{
  "n_layer": 11,
  "d_model": 96,
  "n_head": 3,
  "n_kv_head": 3,
  "head_dim": 32,
  "d_mlp": 384,
  "vocab_size": 1024,
  "activation": "gelu",
  "norm": "layernorm",
  "norm_place": "pre",
  "norm_eps": 1e-05,
  "positions": "rope",
  "rope_base": 10000.0,
  "rope_fraction": 0.25,
  "qk_norm": false,
  "attn_scale": 0.177,
  "bias": "all",
  "tie_embeddings": false,
  "parallel_block": false,
  "init": "trunc",
  "init_std_qkv": 0.051,
  "init_std_o": 0.0,
  "init_std_up": 0.051,
  "init_std_down": 0.0,
  "optimizer": "muon_variant",
  "lr": 0.00777,
  "lr_mult_down": 1.5,
  "lr_head": 0.0146,
  "grad_clip": 2.0,
  "warmup_steps": 200,
  "schedule": "cos",
  "final_lr_fraction": 0.1,
  "batch_tokens": 16384,
  "seq_len": 384,
  "doc_mask": true,
  "train_tokens": 103500000,
  "steps": 6318,
  "dataset": "wikipedia_en"
}
Each number is 128 + 24 x the weight over its row's rms, rounded and kept within 0 to 255. Layers, rows and columns count from 0. Numbers have three digits each. The size before them is the row's rms in percent of the matrix's.

# up: layer 3 MLP up, 384x96, rms 0.0203, rows 30-98, columns 0-95
# down: layer 3 MLP down (transposed), 384x96, rms 0.00886, rows 30-98, columns 0-95
up30 041:081069126135127069129139117137101123088127127160116135149155120131145131115136143102113132174098116168114150128136126120119108094116123131153157112148098120107172109150165133150078138124128153117149156160093146102112149099129173114122127187129128111139166116158113158142149129162119173155
down30 012:116092101126151118139111094130142126122076101146130115179175170134125125121137142157124139148104122186129162144125150145093146123093112104135119117145134137116115088130160099123138102155143072119124156200134154133165112163122123111158135112139131100134119154111113121130129146101072167129
up31 054:161087128151114101126147111142207124128144149189141142140130166100106146098116129110133148166135160144119148130134124120113101099098135120125133092147127101119171120162113134085111154101138146135170108129134174104120117103124127165109130179121121152106097163138088097118137103127159142131
down31 014:107146105145108148130166105132134117145140141147182100150111080118113129120118143132129162162133109146120145152131131124148118121115121097098160092131119111149118178094121165112145144128166108103162126142165134147152136155088141136115135134126096065158157099129110160151166110127196092142
up32 052:147093138083092103147071115113207133123122149137132135168138162104111153095131152146159113164117146133108143137144121131117100126118113140151103094125132097096146114148102145108138109135109168156139080123154141088096154101112119170115130162104142146146103115117128084130143151131145150157
down32 015:118134154169131146092135159134096098131104105162135147126065094101100154147122115102121136141118094176115116134121112155145121140124114123105132112111123108096129138075147112108137144104143157137158054130100143136109141118049153148085121121159110109130108104106160127121123119118141106133
up33 032:138088122146110052142147120105170137115127114141154167110134127142119162087109140129169110149116153126099124106138114151110089114145099101160128129156092129152104110138122160102112153109162171154113098144133170137117140094118107132125140132109173140160128169169113080115152148140127109150
down33 012:168170126162140101112107114124126177123083143165115128163135126128089125136147097163120120154114127171134106140097143128121148182141130114135158074120117171113111124120162104124114162159167167121114144085104127129117136151122134089145147121118088102138111114113126144128129196101132145112
up34 035:115055162099110126159156115090143094134147135152150151090083153130121163116096126139142129155133125101087099141087131152112130140120133130142125099100123098110146104118102109111141137124149153136144114171119181133121107078095141165133137140110131160142167123160130115120131133157175137166
down34 010:141127129147087114124136126145120149127099140148119117146124118126140109142169156119134078183087196115141097133141062123116089139139160122151148117119148114082114143113149092172111120135122195139152138145121120175114149130143150149116101163094142140127163142156109143108131147116123121137
up35 042:143068126132151133111127138142183132148138156127153166153140152114109127128120127126132113168117170118090162118126142121114106109089123120129145073134121068103121115138135135068075133108131159107126107083166134100078083118088120136121126128104118127124120122089111111106150147145154124136
down35 013:124114148159141172096111103120095073114146129095125172109115110111130142121144152121087151150114118106122121156125156150128145160122120119089122140106139112088111131107136093125122124136108139137144143082107131114078120115086150121134133089113111146067130066161156137104136076139118091149
up36 050:148097120125090111126133119144197145170119127155135150148145165091141150090092156126132120156127128117120133133128132100066096105113135125129139122135150085128150082134150130124111171119129167150159115137141179083122122086103125164088145152120131150131139129098127105095142165130158147109
down36 013:109167102100126158108124132129129144152174164149116142145095135122093109103147164117134131164133115192116129106103109123122119119122145118135132097084105159150100119127141160128174115175144158107159079122093118119084121115079159120119105122116098134150140118103171124150122142111170122158
up37 085:119124117111095103100134130134143145120130138134122152114111195167146111129135119152112149109114134117111162153117098155107115113125115105156180135141125090156179127142121145120122133138120141203149130136120152084116136098133141191135155148116111138179194141121124106097148088129145138123
down37 035:117123112133113139156190115111138117096100152113108155125126113107127092125136084148117120153113104163155185137115115153101148118133075087141128115137129127128132135142156134117115145145138118135138107153134088164167147104122080139110128081122185091117156167113114182137130180125125123113
up38 042:104141111119139099109099100189151121114100137187130109135133135089114151128168112120160124154116141113124128156173160135159110133145098130130144102151115111110145141146149164119081111108135114188128065130131111081143114128160152138153133141119112108161096139131115082119144099126135156100
down38 018:157135157182135089111184156112148088117123139085159126105092155118137149130128138130121157102181096115140174144122140175144143122113085117098137173116151115099161142158161112126110186119143174133124097111125129132123111113131110109153153122146129112098123130127134158136150113110101111147
up39 038:163129138115109143128133131100219136116153161167106153130133197107078162105130140101168132117149161136095128124130118152133108138114126123123132098139108095140149130134058129127115115108118167135166093103125136108092165126130115145124129132129130145121096131141105086153129099149114117129
down39 012:104178157128165177123116166122126110129136132146146144122121126089140158163101101143168119124160129153120113096156122104118127130126118151080116107143123118162144149129107161115167156092149121178158106108158115131122176160081120186115160161144127122164135150122148148138156133132153116110
up40 031:123100144103113138156123142135199130199137103147121148167146148136094173111145145100142126188132135095138132123149146116082130128115163130087131126119144126128202145154111135144108172134140154113164129127105140102117112143147115144123130182112127139095125156137119129093146114128144136125
down40 013:095137116095124151121101175113121104156154107171121151181098102112143112119119129095148134128113125166109102095099109141115071104117084107107131100132111131131138133081118151125167136120154146132129092149141152124148141136072179163132117128089124106114101089119161102161138122126144109114
up41 147:132076132155164130129156122144115127123129129140135125128158187152134129135184145123158126137135122099152171137143099144152126086093110149117168109096125081105138121128081123150086172114133139136120129111137113075109130129154118165153115170149140119109126124194137123114104115129170148153
down41 057:108082129151143110137156145133133105151099145091112147087120112114131144182169095129143118129117141088130150127125093127127149122125077123091119157158106116104135166136150067141107123113083101139129122116133125157133174100181150128135139159106130165118109135177105160110120125106155137152
up42 042:144094151114135139107142113141194111170171126187120174154121174093108136107090112117143116160148152114106132128118161130136123122098152105130147111127122067113169140153121123084099156117140166127159111132148165095106121127133120141115133146104121129114124132121089100134134090144163157129
down42 011:118137163141140144124154123103125080090109147128138145102099101137149151118127189114112139133150165105138110117136131145137111128136096132126141120117158084070132131133133117132158137060100152159157147119134139129133161156114135185130134136071118133105125124144149149141157063151145086125
up43 043:166106104114121130124171147165211115139157130154120145147155168136100129112118136106151136156147137136111142125142134135097132127128143120126160091151107077142154145145091139094077139084155157129165107136105137098082138121145108130142139158105134128112086159118135109096142111140159149105
down43 012:135147144129132131095131137095127121124135141102140134092110102135117126126110156166124107081149112147110113119096110130095111143143090123081108131108148138140159175123123128108163159112127126158149084105156113111117138169071114156139123112117117150142071069117161165152160111113177102148
up44 033:144139147144062154141136178104085119168118085167122161127150133170134091103113131138142111114144113123135094146159146140132125133100092160124094134111160128120142149073072131115133137110144156093106135136140117116115144102145171133095158090100142131099122102145122137126141099145128136085
down44 012:136141122077132142109099200122111111157143163180104140120077113124158140110125113130159094088093105182069116146101126122150142117140125103160142118134120159130116139132139133123153152137153099142153114110124113082129135133087144146106130094113108108152081127098129115136146144139099131107
up45 391:123151111110121145151103132118097119126097138100130140152138103145118053153091108125148126071106112124126098136135136182138154123100129127115135163106107142121120144142135126159139088102158080085133182101104166129129123147132128125154151160107123129119150152100150163125159084091135116090
down45 518:126157141119120118131145154124118069117110147117150141155152139122143106177094124133091118089107125133165114153150153123127154109099108079104148150135134178100129137128121128109118122126094149109108176145047129134161139133140113095154118103145183114112116165157124115133121147132169115096
up46 059:139085122135098110128143121137156137145155109171104137112153160104137140101087158133118126167126123160110147130100099102064124105112157118124152118120132084154142090112136105118123140116139168113184116160137172106141133127101127128081178143123162146117141151119103153101127158157172118114
down46 020:097159103073135153132087101124117165145163119155125125149165122127112104106120143113153103146092135181101093087125104102105107148150146146138155087116119125178120107116125175123176099151136104113142128130120128118123134148108143134118101120114111153183113108119149120165133148122179146102
up47 050:110066132109112101125156123135172118100151138158118183118106152129130131098088130094127132166114145171112139125114104118109106103104133120154135087146086099135167088146162147134103151124151143162165116142106156078103148109117103162130113147130132131147147113148121118143150105148136186126
down47 013:089144121156148105113097105173131146117085128113090087131150142105098126136144096134086134125151153110111129125125153124125134105104144103117124118157112135139105051108116103172134146124119051111146151151088112121138116148100144116142108143122103147124145168122140101128079126143151172137
up48 039:128101148123108096130147124106165130111115166123121159137115153126131173094116153117127129145150132108105132152099126144111113100076142124139124082094128110107168096153153132121083151129149161126148118156132186080113097100107142151094126157091111168126126123164094103131150140146177143151
down48 011:119123074131118196153106144181116162186119146123132092129114112098098100104150174096115150174122149108126120161117134098121142103110142136116143115126112105132111124107139113143124125122156128122142126148114175144094134145085161093121108123112113105131176139167132128086101152121152126098
up49 083:109104155120138125097153118136149107129131128149141120128120113107130133095083115092128147147151144147136176121135100119070142070116143128115153098156133082126137077117132144087125131102129168150166099146152180144128128105130145172127151189151109174125087121146099141121138129131130155127
down49 030:086129091119089118158133080154137135130124154098141126123149111127086117135121123144126147162101092126134135134071122103132143115107136087133122097152112140135105150114094153145112091145124096052139160145123082158163100106158139114133089146144110114145171131132101136130154112122167104148
up50 031:107151126111134160092125133128126097124138180156116123096101127142136133143092090109120122124167152145125112147134166138157152129129118143075142130127117129130112142147170160137119111158079105161095167076102112118135104126121124160131095189171090117149125098094107137155115083144115144121
down50 013:115090154112098154153125104135142070118124156077135149128143130119136166118138113113129148138166123110180141115156123130137144091078137109089119153119135077106127099139100089150115104099085085127149136159118145139122117112180115142145140163134131124118181149129109158101126084136117139119
up51 221:099101104192115159098160140121132123125127130130156095121118163152097145155100152149120150132121087135114088110162133119145095143127130119106152146098099140144161153157064105125148142120136131132105144173131133094142136117116145121098142148145120110089136149172134137122129187071152133096
down51 120:142120141121141142074139092127151118072112110092159168119168136119150079167144123143157090105115119135152122092167110131128135134128081160112166133119148135120142129152174104121139109128095137104124147138109064115115169159142132144142110113072144097135122126143119146148137148136168115115
up52 200:122127086160142128103122167141123131163109092106131126141105159124121145103127135121096111123156107124134128123101141145151151148091100132128133139129104120130118132127132120120071125101134081120144127163121174127129121114121167151164130074107136182106095124096182142170078122158119103067
down52 091:140155139074109171126113129134106153134116067138140079179138086130170118172125126098138137135140127081155136153076145117134121171139148147123123101133083166135074124106106130125151120112098132123100148129132107165125112149121122107098120126140092124128121141134091127136120180153147129114
up53 038:194093150144138091137114147143163145169143128189141135149167144087114125112139150173160132150122150157119124131120129152140108106118117141113114111138104091107126147118098132109113154091141159104170060105123116096121145134134101127132158126089132138098131165125119087109134129110158107145
down53 013:185154146166123112104165162099097125129151084153129141101106089139123140117101122134114109113123101127122128152113155148136106152161095158113148139127131140136135185156136123083150162125143167132125107071136115099146159140096100129076154116118138099163084113140144119150153144141111114105
up54 054:144095138116119095132150086132192119123157117140135162131128173111104141108112136097148133157140131127107143132117121132097123118097158137143135072137106065110159093149132129111094148112143153129164087165132171086112125119114112166114145146107133182124106131123114099108151107142171131144
down54 012:081135114096113142088133111122120118129125125144110122141107091131110096153122164131146118132092164145077116110125106084127136110133126108123140086134126109143115101083145141132177153128151128154153114153159101143113144169069166139152102149122100165157139081108162150156136129106165096116
up55 033:107141105090144171113097155112120112105131154072105156124086153143140111161079118137100150133106129132116105093117115154119146167184136126090117149136113172165123148128151148163136112126137114140131171096113103124139144151118110129174085144167124117169160117123148130152151159105114138138
down55 013:128106161163133115134136053141153136103103143109090136097148151107104153156128112138095120138169137113164127067129119143120092149114151137108119131115147121096128084132112042152145113120076123165143128129100117113106138130164129158126146124132120153098152116129124129094117121111135160139
up56 036:136089150115119113164158118125142116126130147178131147119128162164085140109118147102154134144165128132079127140144123148136087110154154129111129134114088076132145135137112117129087159110129170145167095155117167104125150109142132162140155165105119124115114162191108099095135090144100140127
down56 011:135147096112111130142142152100140126101103138110150084153141087165141087127106111142150096143111116146118172114109112103090122094114096101117104092127121123114153156174133104113121106097144139151094113129132082120122179118127138152114158091138141081097134140127095158115153141108088141075
up57 132:138113099079142148136116126152189125126126165167120133149106141119092173142156126153140120132106131132139152108122180139103079081135112132140121138151114099095143163157132116113107168136115135134132072166147129148134128119110159168140133146103121149129131145108077181146170143103139127129
down57 048:125088131130118141129176120120112129087149087140146123124155123135144083129134172118117152169107101148137175153124106160123154171109134102136101138127119124127123119116151176132123128097079197139106108155131097152149146133110110119104136132115155117069127116111173120135173113154093139137
up58 093:099098144125097134120141144125142140167133145147132120095121134132147146111140136125136121115128140142103126114120109122145125080106170113121150096143107069135178076135162122077144118106137151125154102123121163070114157113112177178137114162132121170148116148126153130102140134148129199131
down58 028:083137089105091147177103149089149113162125132136138123143137107135125144106136097107135108178083117119121156135153137145126163099138129123131128086153106131133123130145126125148126111166147086085151160191131109131129137106138134113153107122162153126152197134145100156099146152142124108091
up59 122:125137131098131125134126141131148114192133102162117186156118151132134141116143131103123132132124144135106119135140100091138147082113155154157130099147151145117165114178122151087137103094159121130160133126109148129138107100126161137101102099106159114114113093139110122133190119152082197112
down59 045:113177133153116129120165122140142097165133141100129122147092125132134149084123128117113142142120084116133117129139143154169128056095171153147107113147125126121127094150121108141144123126152049090164129128126139077136119122121166145127128145163136139117190159103089129148136133149126125112
up60 031:147096133160134095134151140120175139115144156122147112126141127081131149114159128138142131150107139107087160105129132137104106082091075114152135096156142105110136098106143133060148126129135133102114065121125170138127109124124133130112148112058150136119067121105124137113136132142146096123
down60 013:136142150135155152099102135137066127137164102135159133133126131109120146118139119124112134142083112127090084170130119122141167178154141125128154115095131125138138145102165178118115163154181148095123127093120145132125099137079161079128115101118103102124104093130127118162152153129150119165
up61 033:137121165115116117141133094122103111157174098142092159116094113099091163105169122126133101132114138103109120131137139139162147144107145106147140104107144058109140131136128121095118130125127141129126092191149114111120151132152178092133162097078116135117103141154097158142138078109127145150
down61 012:119160126149151112130154174120127129141091150108155094105125150093156156141109154119122109113145203091100103138122134113148158118151089158122127139159147091119135144142130136114099133069158117133148136092134157100137152140155152153156112157142084139126111161149143137138124099123105100076
up62 175:136115137089169172140121118082128112148125170080130136140115151162074122090099132147113114124174122092111097170125123158153139084115129132146131148125118113093176146124132135117139160090150138131098098114131123146123158079094099133136127133134103131158131109154081139118140124154120173112
down62 075:155098140157107125132141125154158122128131173090120136133152128119112123090129129137150089136164112087111160118106144127110156103143165153145128129126109172104160137167161104120101108171113125100138126126087095115118139100195108110108108104117096122127179165099137135100136121157104158090
up63 037:145125151112138160128099155100153094130100193125145131146105164095139079140093123169119110121131138128100140132114130176139127108109126137129130123136174076108119147112142139070125114118116141110111129097119172111132105101098133148120134160103103117121072098083105125159146163126156107139
down63 014:145107166147127196112139086160113124125129143103167125106106078123115165117150161114105132163143110099143126163156113131154156175122151140126147137092151085090117143120138099125115101101117119126142108125108167142113139126108155141094143110136109113110172114166107140110171079121144127109
up64 027:103155152088164126139130127107101100198087097134122114134135100114137123109132108170139109110139099078093138173127148115129157141098126146137140182106158110103121122123134115143150115148136107141137097145140128130116138152099125078127139129098126117089162092068156135140111110161123090121
down64 009:141105145097077144137128186103116144113151128106115186161086127142154149121143143094139093115115140117119125132133098134124116091123070145153119135126128127086122109155143147123133097101135194114102134130115184159131113130128123158116117131098172139103119141148137086146114116129092082124
up65 032:160101113147111106168090123099149157113140134126149102124134146152130143145126163151121167100114103120118088127113150109117133149149137137104084167111126171131095159136076085149189122123143096159147116148126148173148119095137117158143133104144107159129135160163157102113109127093101104147
down65 013:140111113135087102112190108113112131112108096185148117145105084122145090124129130158132110144102120178139128109132084108123090145151138118144135113110130144128137172122139143102115134138113210143092091130134098116148141129132119133075122142134145072150123117111092126128141146107132116163
up66 051:119097137100140120132138116149180114114145136203118137140125165101111184104138127104141129167130148103105158122111123132105117108114127136137154086129102055101140113136130126089096137113132163145158075149091150112088126099109145139131133150107135162156106118132107122130147128156140169140
down66 011:094148119129153127113153151115177116127122128093122144117189156139118144157152143114098131136118143088155135162127131122129119121100137136109096134143153124094142110102118094164105089120116126135120116124157125161074132140147155131191108173146110207131143119162134169128117139145117119166
up67 042:132073130103112123150139125122213109099124137169124159148134168101095160103103156124131121154140159116100133143129124127087090135130153139140114089123116085118156163134096134115107164105141146139166102117134165118082133105119087167109156136122117145129114135123097099114145139136135161113
down67 010:103178133141127147111143106123135150119099119135134127123122081122116105121129091125149107148152081154153132122139103132114075129132113122118123082122095148151119144097086163141137137139131134135122055127132153151134162106061162159086111121080113103133151109121112135118173118105163108125
up68 058:136062127110102074145121119114181122085126131171123128127101165089115181087115143137126137164114138120099123120116148120108110142110105139141131128104132104133132122134097128098153148129135140151147076182122175126139148068110153167124154142107132174136107132137103112121137105118142133139
down68 017:110156123154120103102158134153129144129097129184165127162101130096131141152146123150141121143121153178120120149137107118159124135137126099133173097113144100120119132088153154123112151131171157107141085133119127124144127142100160132115094167139091059169153141126097139156135156100171102142
up69 074:107074143127103118134160145103162133116139105174136178127099123124126126082123114101090144153145154094139154126103073124141133142087126123151125115140155111126123096164086135085116172127124123113160093140110126140115137084112189145132089140173122162105117120146117120119130109127130152150
down69 029:089168092152112123119113141144171161163102124137156107146141114138122136117122110130118159130105142110119105157110148124125124076127134098117127112176099141146102115110085108129128095143154062073139154141172130134140106120122163147158086149119131093125169150145112123117077095116133110142
up70 031:148083160105151152149147120151132105096170111179116113179140153080090139140132118153147121165086131124095119142114137110141128126161148155111180140139123066078115140130083116125130113108134127124167088125088120149122156107149138115135142120122120116121103103160111119136090125126098129103
down70 010:130143190147131095109157127095138110074105097090160144110121122163162165184116108136156116106116138110143118119102095117124110124128081133138096121141133102098130163145104130130090105102129099117103097114142102125139113107130110175109147154139153114123133154155084143139143089114095091125
up71 131:112155156116106104134130124168135129122145137132112147128130130163119062090139123093176115132121134138143130137155132151096162082111158139124119104124123124126162081129153128092157110122123200150153119117160168112141127122117126154102141120087137160153093164115075101124101102159132152127
down71 050:149130129146129145177150098126115076124150139115119150118106148097140126100112111128142096131118108132120146116074122100151121104108095122106128075128081085135148133136113148121129164138140062130153143108070097144158106098131158156147142099166141099119149144103143157144179144138135120122
up72 046:107127146137133138104151128145177128151097124159130153145129154111116163117108156137127136148105151125127142149116112113102105108115154124134171089109140090108135097153129114069076138095145143126160097124113159078092090119087176148132127146122131162116110150142093106118149122152175167107
down72 012:097143079125119185128126102115152114152147161088174143143118130117142110135128170095144147144142124118138157112145140148105150128100106124119155141125111123159108163115145114152110106131133143092127164107132132171070138129101146159131133094132122142119179073165136153116142114129162066128
up73 067:152082112125110092116141121136201123116140157174135158139120171111126140105111136095133126176132156150115147127124131125105117114098133125134143074137106078127138092152130144100094143109142151146154109138128152082099116085101128168123120159117126176131114130128110090109150114137169158142
down73 012:085104097125111137091131106150130095127115164133120103109112103098090108140137170138091142140111132140113150150118138133132139123113150075071132114113140106132111112062121092134141134143109135119169116128131092118085137161072117104133123154128082124142145079115140150119111102114167091144
up74 027:128084156107111158129091083152155094147155100111138154150101145104108101132072096121115129135111117113120110125159106114132147146151140140163106133157176129105160138129113148125182145131124099156163084136104159144175173129142093158146122109155147101129129087108136134147135108100131151138
down74 010:106158185177142091092150145139165156090102140139139099136110098135145152163141112131129132128166160097104114115141105141162116113141124100149151119162133117106110116102122151143139156078152118113139111143152129141178117136100166184136120159101100116117127164129119123149135091115171112146
up75 030:124080104124104074086156116133134112109136108146126160155119117123138130118059113140122114157119119156109119132130144120095105127131094145152075092155102157133132082147144170145102164136155129148150146185143160093145134092127120160125121172128153141145129138120142119115147139149176115146
down75 010:123082150101118102099115115141121164133120131138089140159106117162093142126135125120130120156122135175113126133077110122115130110101157076123129102130114106099107053093132118175140167133128104116148135200101147117122101138124145119169128130123108112143140126090157138131101156092152146134
up76 034:102087125107095102132167125124160136122137127097106163141112141151094141105102136092136125134114116126104121162138133136094102131108099135114143095137098126151151078135090157143088159133144145152154088190104162071085145086133135139132104176101127138131108144137155118095133123137133127105
down76 013:099133114107130124089086198147118167158124145109110115122119122152113140141156125128119127119136151146077123135094111082096150076105120070089089123148119136131126097106112130159135154139149104125136120153128131122090101132096158117170102140136118140120155164141167111119087149101132138149
up77 112:123108124097148119135162119129166126127146141183116139138149141129097175101116137116126118160110122123101136143104119102108110116075130130134133059122107070118136123140127155120093135126127122136154090159094175070110128112126152163142156146106140160154100122128116134094154103167173145131
down77 026:123088106097113168118097187114110131137129133104103132163098102102110104145150087113131142098112166116108121105146122128105154114113136142178141137134112117118168123099114157155140142109143132128135088165145144119105143145086129085120097151109118184143113129152122136148097178145174129089
up78 028:125096134165138086140103127123157106148132146227142140128117158121107147118092141081130130156138122151127128140101119145143123119147144137105116116132107113131147136142134153136106150109143139165145103131094132115098118118118128156134100188163123140115126139152097117153173090135133198169
down78 012:105114104110103104133120099126167101146106119166155081165140068094121132119104137122126144108144107142155162129131137109133095103107097107109143112157103113145124125075103083093116101097118099124119137163160124150130116158153130146131156178114103081165154114118090140111144120122125130094
up79 075:128123127121128120119140145143216120156130137192139162121131162107125157117091152107128126163133139149103135143143131149096099124131159127123136118122128062141161136118117149078097135100126158131153074112123154100093128129136115152102160172122145158123105134124100111113164110122143159109
down79 017:107155129119138152105111099123148122098147158125152123113148083125110116117089127120161115121156083162134132099167136148134110178165131117126165103095147143156116139133130141137171105118137164120095121104153146153107154149107158142104143123082106133149147067115117149138195119103157118101
up80 109:129091122148140097140145128133116138132148147168129135129139137133111161135144149102174121176138168149060144130144179117126089104122140143113151076129079078137146107134163097121093132109154174125132114123121139079076102113119121144132132131107124108141124139120087091111133100142151131110
down80 021:163133171108160125138111139142111110139139097087134140116158124094175096121103138136119104144144124084150129150154174140104109138107134136109112184110144105131115150158143116137105144148103152164101170087108140084121151119153109092117155116144138117096098108128140124115133158156067163110
up81 034:136082180133126124145140125142167103166165115168121147159129158059097154115119141114128133148122133120098136118105142139143106118124121102143133124121142032098162129140142129110104172119136143136159100164094149107089121138130131126104133140108116113100127132114109134150150083130147163128
down81 012:087114118108127122123139142122123100112100099112185110169121081115134138116111145089120117109132152097122110129112124113114094089146080115139137105148121074091143140091113127107124112062119140112123129141141151145127121141089153173127131144081090110121125130168112114134120075126121080102
up82 044:133132137148118095118120148126179118105082164172131137139121155100139165107100135140133101189129140110100129117140169135102098095108125147114117101143141111103138104149143113082102148147121158116123112105107170090134109105081147147107143163099123158123089120113077110116145156124170133149
down82 013:137119138112129189126104116128099118146157150141135150133123122100116147094121161093117159185110092133136143129144141125146149153099155112125151113086114079107097108094144138136105140140156133121142106116093160106083129122087156088114122088134097088129163069096134133117156138106124106125
up83 031:103110100140124083155109134138087127098107110180139128148152122133109121091101149128123138140105115135081091133166156119115087125152143159128129170124103135110116131120139111156117161111135138180171102146078156131122165052157114131152155139143102113117136100107136132127126120143090142108
down83 010:144128127106104094098161146105155143103093117126143135145150146175167144144135132167126090124148126170112170124128100100138132087092119102167089160098118172109119127171129114105144122148137134133084077133126113088136141121133116147142136105111122119145141191115103118133145137094082137149
up84 034:103108138111121117135134114114134106157162135205131154121149132140098146093123140116165137109146133096117117142096134144152145141084105131150159096110104118127166144104106136172113138123132171164134115129171133106093144093160094128122127104112128146123171095139129093164131098186129172132
down84 012:141136140147142098140126189116132105116086131139110128105105124108147096134130116143127104095130129134144094133128109132119089099139083170125127135142139174099142146155130098106143147110097146145130123120132120132164150135140070147116136167081170124137098213134137119120133118143062121119
up85 105:134073117092133090134156119093214135104121122183120126117129128112119141122097153080107108123142128141092150134129134098098113111104142127132126089134109109103142097132136133116077144144138130123168091127143138125070096130118144118112138150153150116102107116149107118111152162129140182116
down85 030:095157120114175110088088135151154138093145116103139102121144131159110078127120159133132134103160107123077103107161137127082114141124165142111126142129121124154149099145133142139126105142119149126090131086131117143063118149103155103164119127063128176113125114129155116120108093112123138160
up86 029:100108140089112133145151122152103101168158121145087117153148111146058166124143137126158111116111104100129134135112114112134124138126098137158138106117109092127114124127167126163127088126123151146122109173158097145100132119137127112167135118136102058141125135127183133106118088191135140133
down86 012:140131156146114110140139174115107124132093117066143146161109132131152126141153129127108127094122157116131123127096078098105132096120068126119092133156110134093145165136117122126100131089097100144140112158118143146123087105145105161166110159153141152094119182184143135135096123124109130109
up87 153:138100138098126134146134097146116132095103126126112121163134129143113131111098116127147139196124169112092137121127154104102097123111137138143143127089120091113143089137123132118123117079127157078156104118111163084107128137170110157119124113146155204149120121127119147111133111133169144064
down87 062:149142155142163162149128115133129124128105167145130114143085147046116095153085087132153115119124119111153148114154161129136111140092121183160147077164097137114121104115134152131144127124107133125130164165090099098180165111120133148120140142148131136122104098098124116128138122120150121099
up88 028:125114124128157113121170103122114113150152120198145153119116153120126117138131121081160109122135101135116117158119117126130133153083171127127158101111114084127153144108091113133102169114147141144142122167075119081103105168120122105110122131128121165106175132182143103133142084155144148109
down88 010:120107087106121104126148147120166147125147165130098093092096132134143103126112155133133114087103145109110172127136161118104111110150115137148121136178140159127130094136127114170151113139089179161122181133194126137134149133158101134145159161086162174134137125113143129138114132154113114104
up89 037:133118133159126093148149117135166128134142131184124132128137153104105194086120146103147113164145127112102129126147148131111133106102155107132173107119151089110173106123104099104117167113145166141135106145135179119091099108139142140090151128103133157092114155157073137130144115139125169131
down89 010:108147081092145155151111138116129108150140160162160076129117100100156107095101187130148138146099122137107106129123115097146102131152099133144141082139115109146113150102145187096107121117167120124129118106138139120134145130110153128125126137095085084143122091100098122144183124108132090132
up90 074:113154133119107114112152112063179131157109131175144146157150126140084159117071168134115087111107111103116085139107111122137112178113123134140151111115158120102111127133100127092077136151113134109118111132097137105098101130123164140143143094127125118087108126153126118087106133151150161128
down90 031:126154099086159158097083169101132163119138122133156112168111091117140089127109162122164125108138152129111123108180126118104157151125154154152146116118096154136116155115104141095130118127142147136092092095159167185086133132093129135144136135090105152150128126126164143143108134118139103097
up91 039:140122091112162067121117137122150118100108160144144092152153151114124153107147144107120126176158116141061140103114151143088118114091149146100124126153097080107105128144162108126098120140117146114150106126089163117076120128118125124132139188123111158123106106096111130109141128142132110167
down91 015:104059133065113169136152091116118073097123092135122190164144106136125136144120142134134120167063104166136146125136102117107110121106136111122107129098130090103149108099138115103151090157113155155127108162131141126145142135120127133121121125146142124117136082114116144137164130107123115151
up92 035:132081096142141091124138140159104104139162134203133146158163147114097101089110142110111120103118125133109110142119143133156119122110123137147120129132086099118141152127157123126091171107131148167178123154124144090105145089169109128169158127123118116108129106077131137139145074155125141125
down92 012:134122141112139103096164170102143114099099108129153110115105097148172126109108150157117097084149138142103130150137125121141128089128096147145106168113141134112164119168118119077148142106113115150136099146140120082169162154135086159130153127113138103155113202117117145158151102121103125119
up93 050:137091113115122077124142121143190130139156112179128165152147155125102147101097167122142110160129126136116139147103128115094108133110149130126148084128096082133136121155140123126081145115137149132173092168124138067079125119137103149133138148113129144114122148122125094087150115131163160150
down93 010:104122129118126115094151122112117130136110100130132153157108069135123077136109177131111123102101149181105129104115110103088104112160100125139134136137119138150152110096121134103174143137089163159137104145135144113137153168084146155133103153111146157143120100132204133141132112128157090123
up94 025:144099118101165125132122114107169133193136157096117084160109152123106137175139095109141125104160105095143115149163146113116167145091159135092107157134174099126142133158116132125148142088158115125180140139096106117125108155103140141163106148135119135121110135115143122134120147145120075095
down94 011:124110134078115161105155146119148112111177144100107130128085122116166148144142163128132133128154139115096117085127095128128136091089132133086088128101144108092151163140113127146128107110098180163135098134154133121081118120151130170123137149141140124090118088126149134160158095120175108151
up95 034:088143145113129123120130124086079139108108177122138153100110098157151098132122131123127139100119159131134129125116110160164142110105092116141160108106102138131147091123179146184090090148106149129120191102139132103131139106120156125136104143128142139167180108146111135173131126156109128166
down95 013:158109119158142143175102140159141134131096163120088115115144180114127120138140111136124123154157133100159145139140151160119152122103134163103137143138136129122122098181136076133135118147120094124150169140110131140123152137158101106115158125143151111114147197139115131085122138132058174102
up96 032:163109133146140129086126105164129133132172097148127122162168116093155114172177119124125172144081157161150162124106119085125139103137103116113168108142132088112154120131120145154086109101124101068134121111095090112177141153138164113113118110127159142124127114147109141133110133120144124127
down96 011:147110148158174089129144102135115106114166105109133152121131196118112119153105117153132131100116109141147129144089175179072143146134091135109157142146157143162148140143161131132145124146138144093126143111147088114141115138111091107111152107128149111127076088110146123163114108162094131130
up97 236:115103152170109141152115126112088138121117153141119107119098095142110083159158134158138144091101138097129133119150140143132110155121139124101118145110163171116078106120106131111117067163112116111113185158134050118150117148098123120117154163136134157129154128093126144114148143107101112136
down97 113:145149154137141120111135127166122084087102111126141180157099117144151136125137128149130126144115100175153090126127173107130149124087090113122177097102135153111132133094107128105109144148110133130130122145082112163178081110067150174139127117144175121131118119132131144139121136107156104112
up98 056:149061143130118101143166130139196113112150141155128126153143171116095173104103154125136134156136122125095131136096131127105103109123118121128131090131119072127138093148107113103101125107141157116185091179130170096106140098118150162134131157108138131125095133141113114101142127144149131137
down98 012:110142120117145120114129159131108164142148110110191107167115104127127114138123137145157116153114138167107093128094088084067117122140120112113115115120106086141157174108120174113112133115154138129148085143123110136099129158093156150116109144158122086167128121149129152140134155100181108154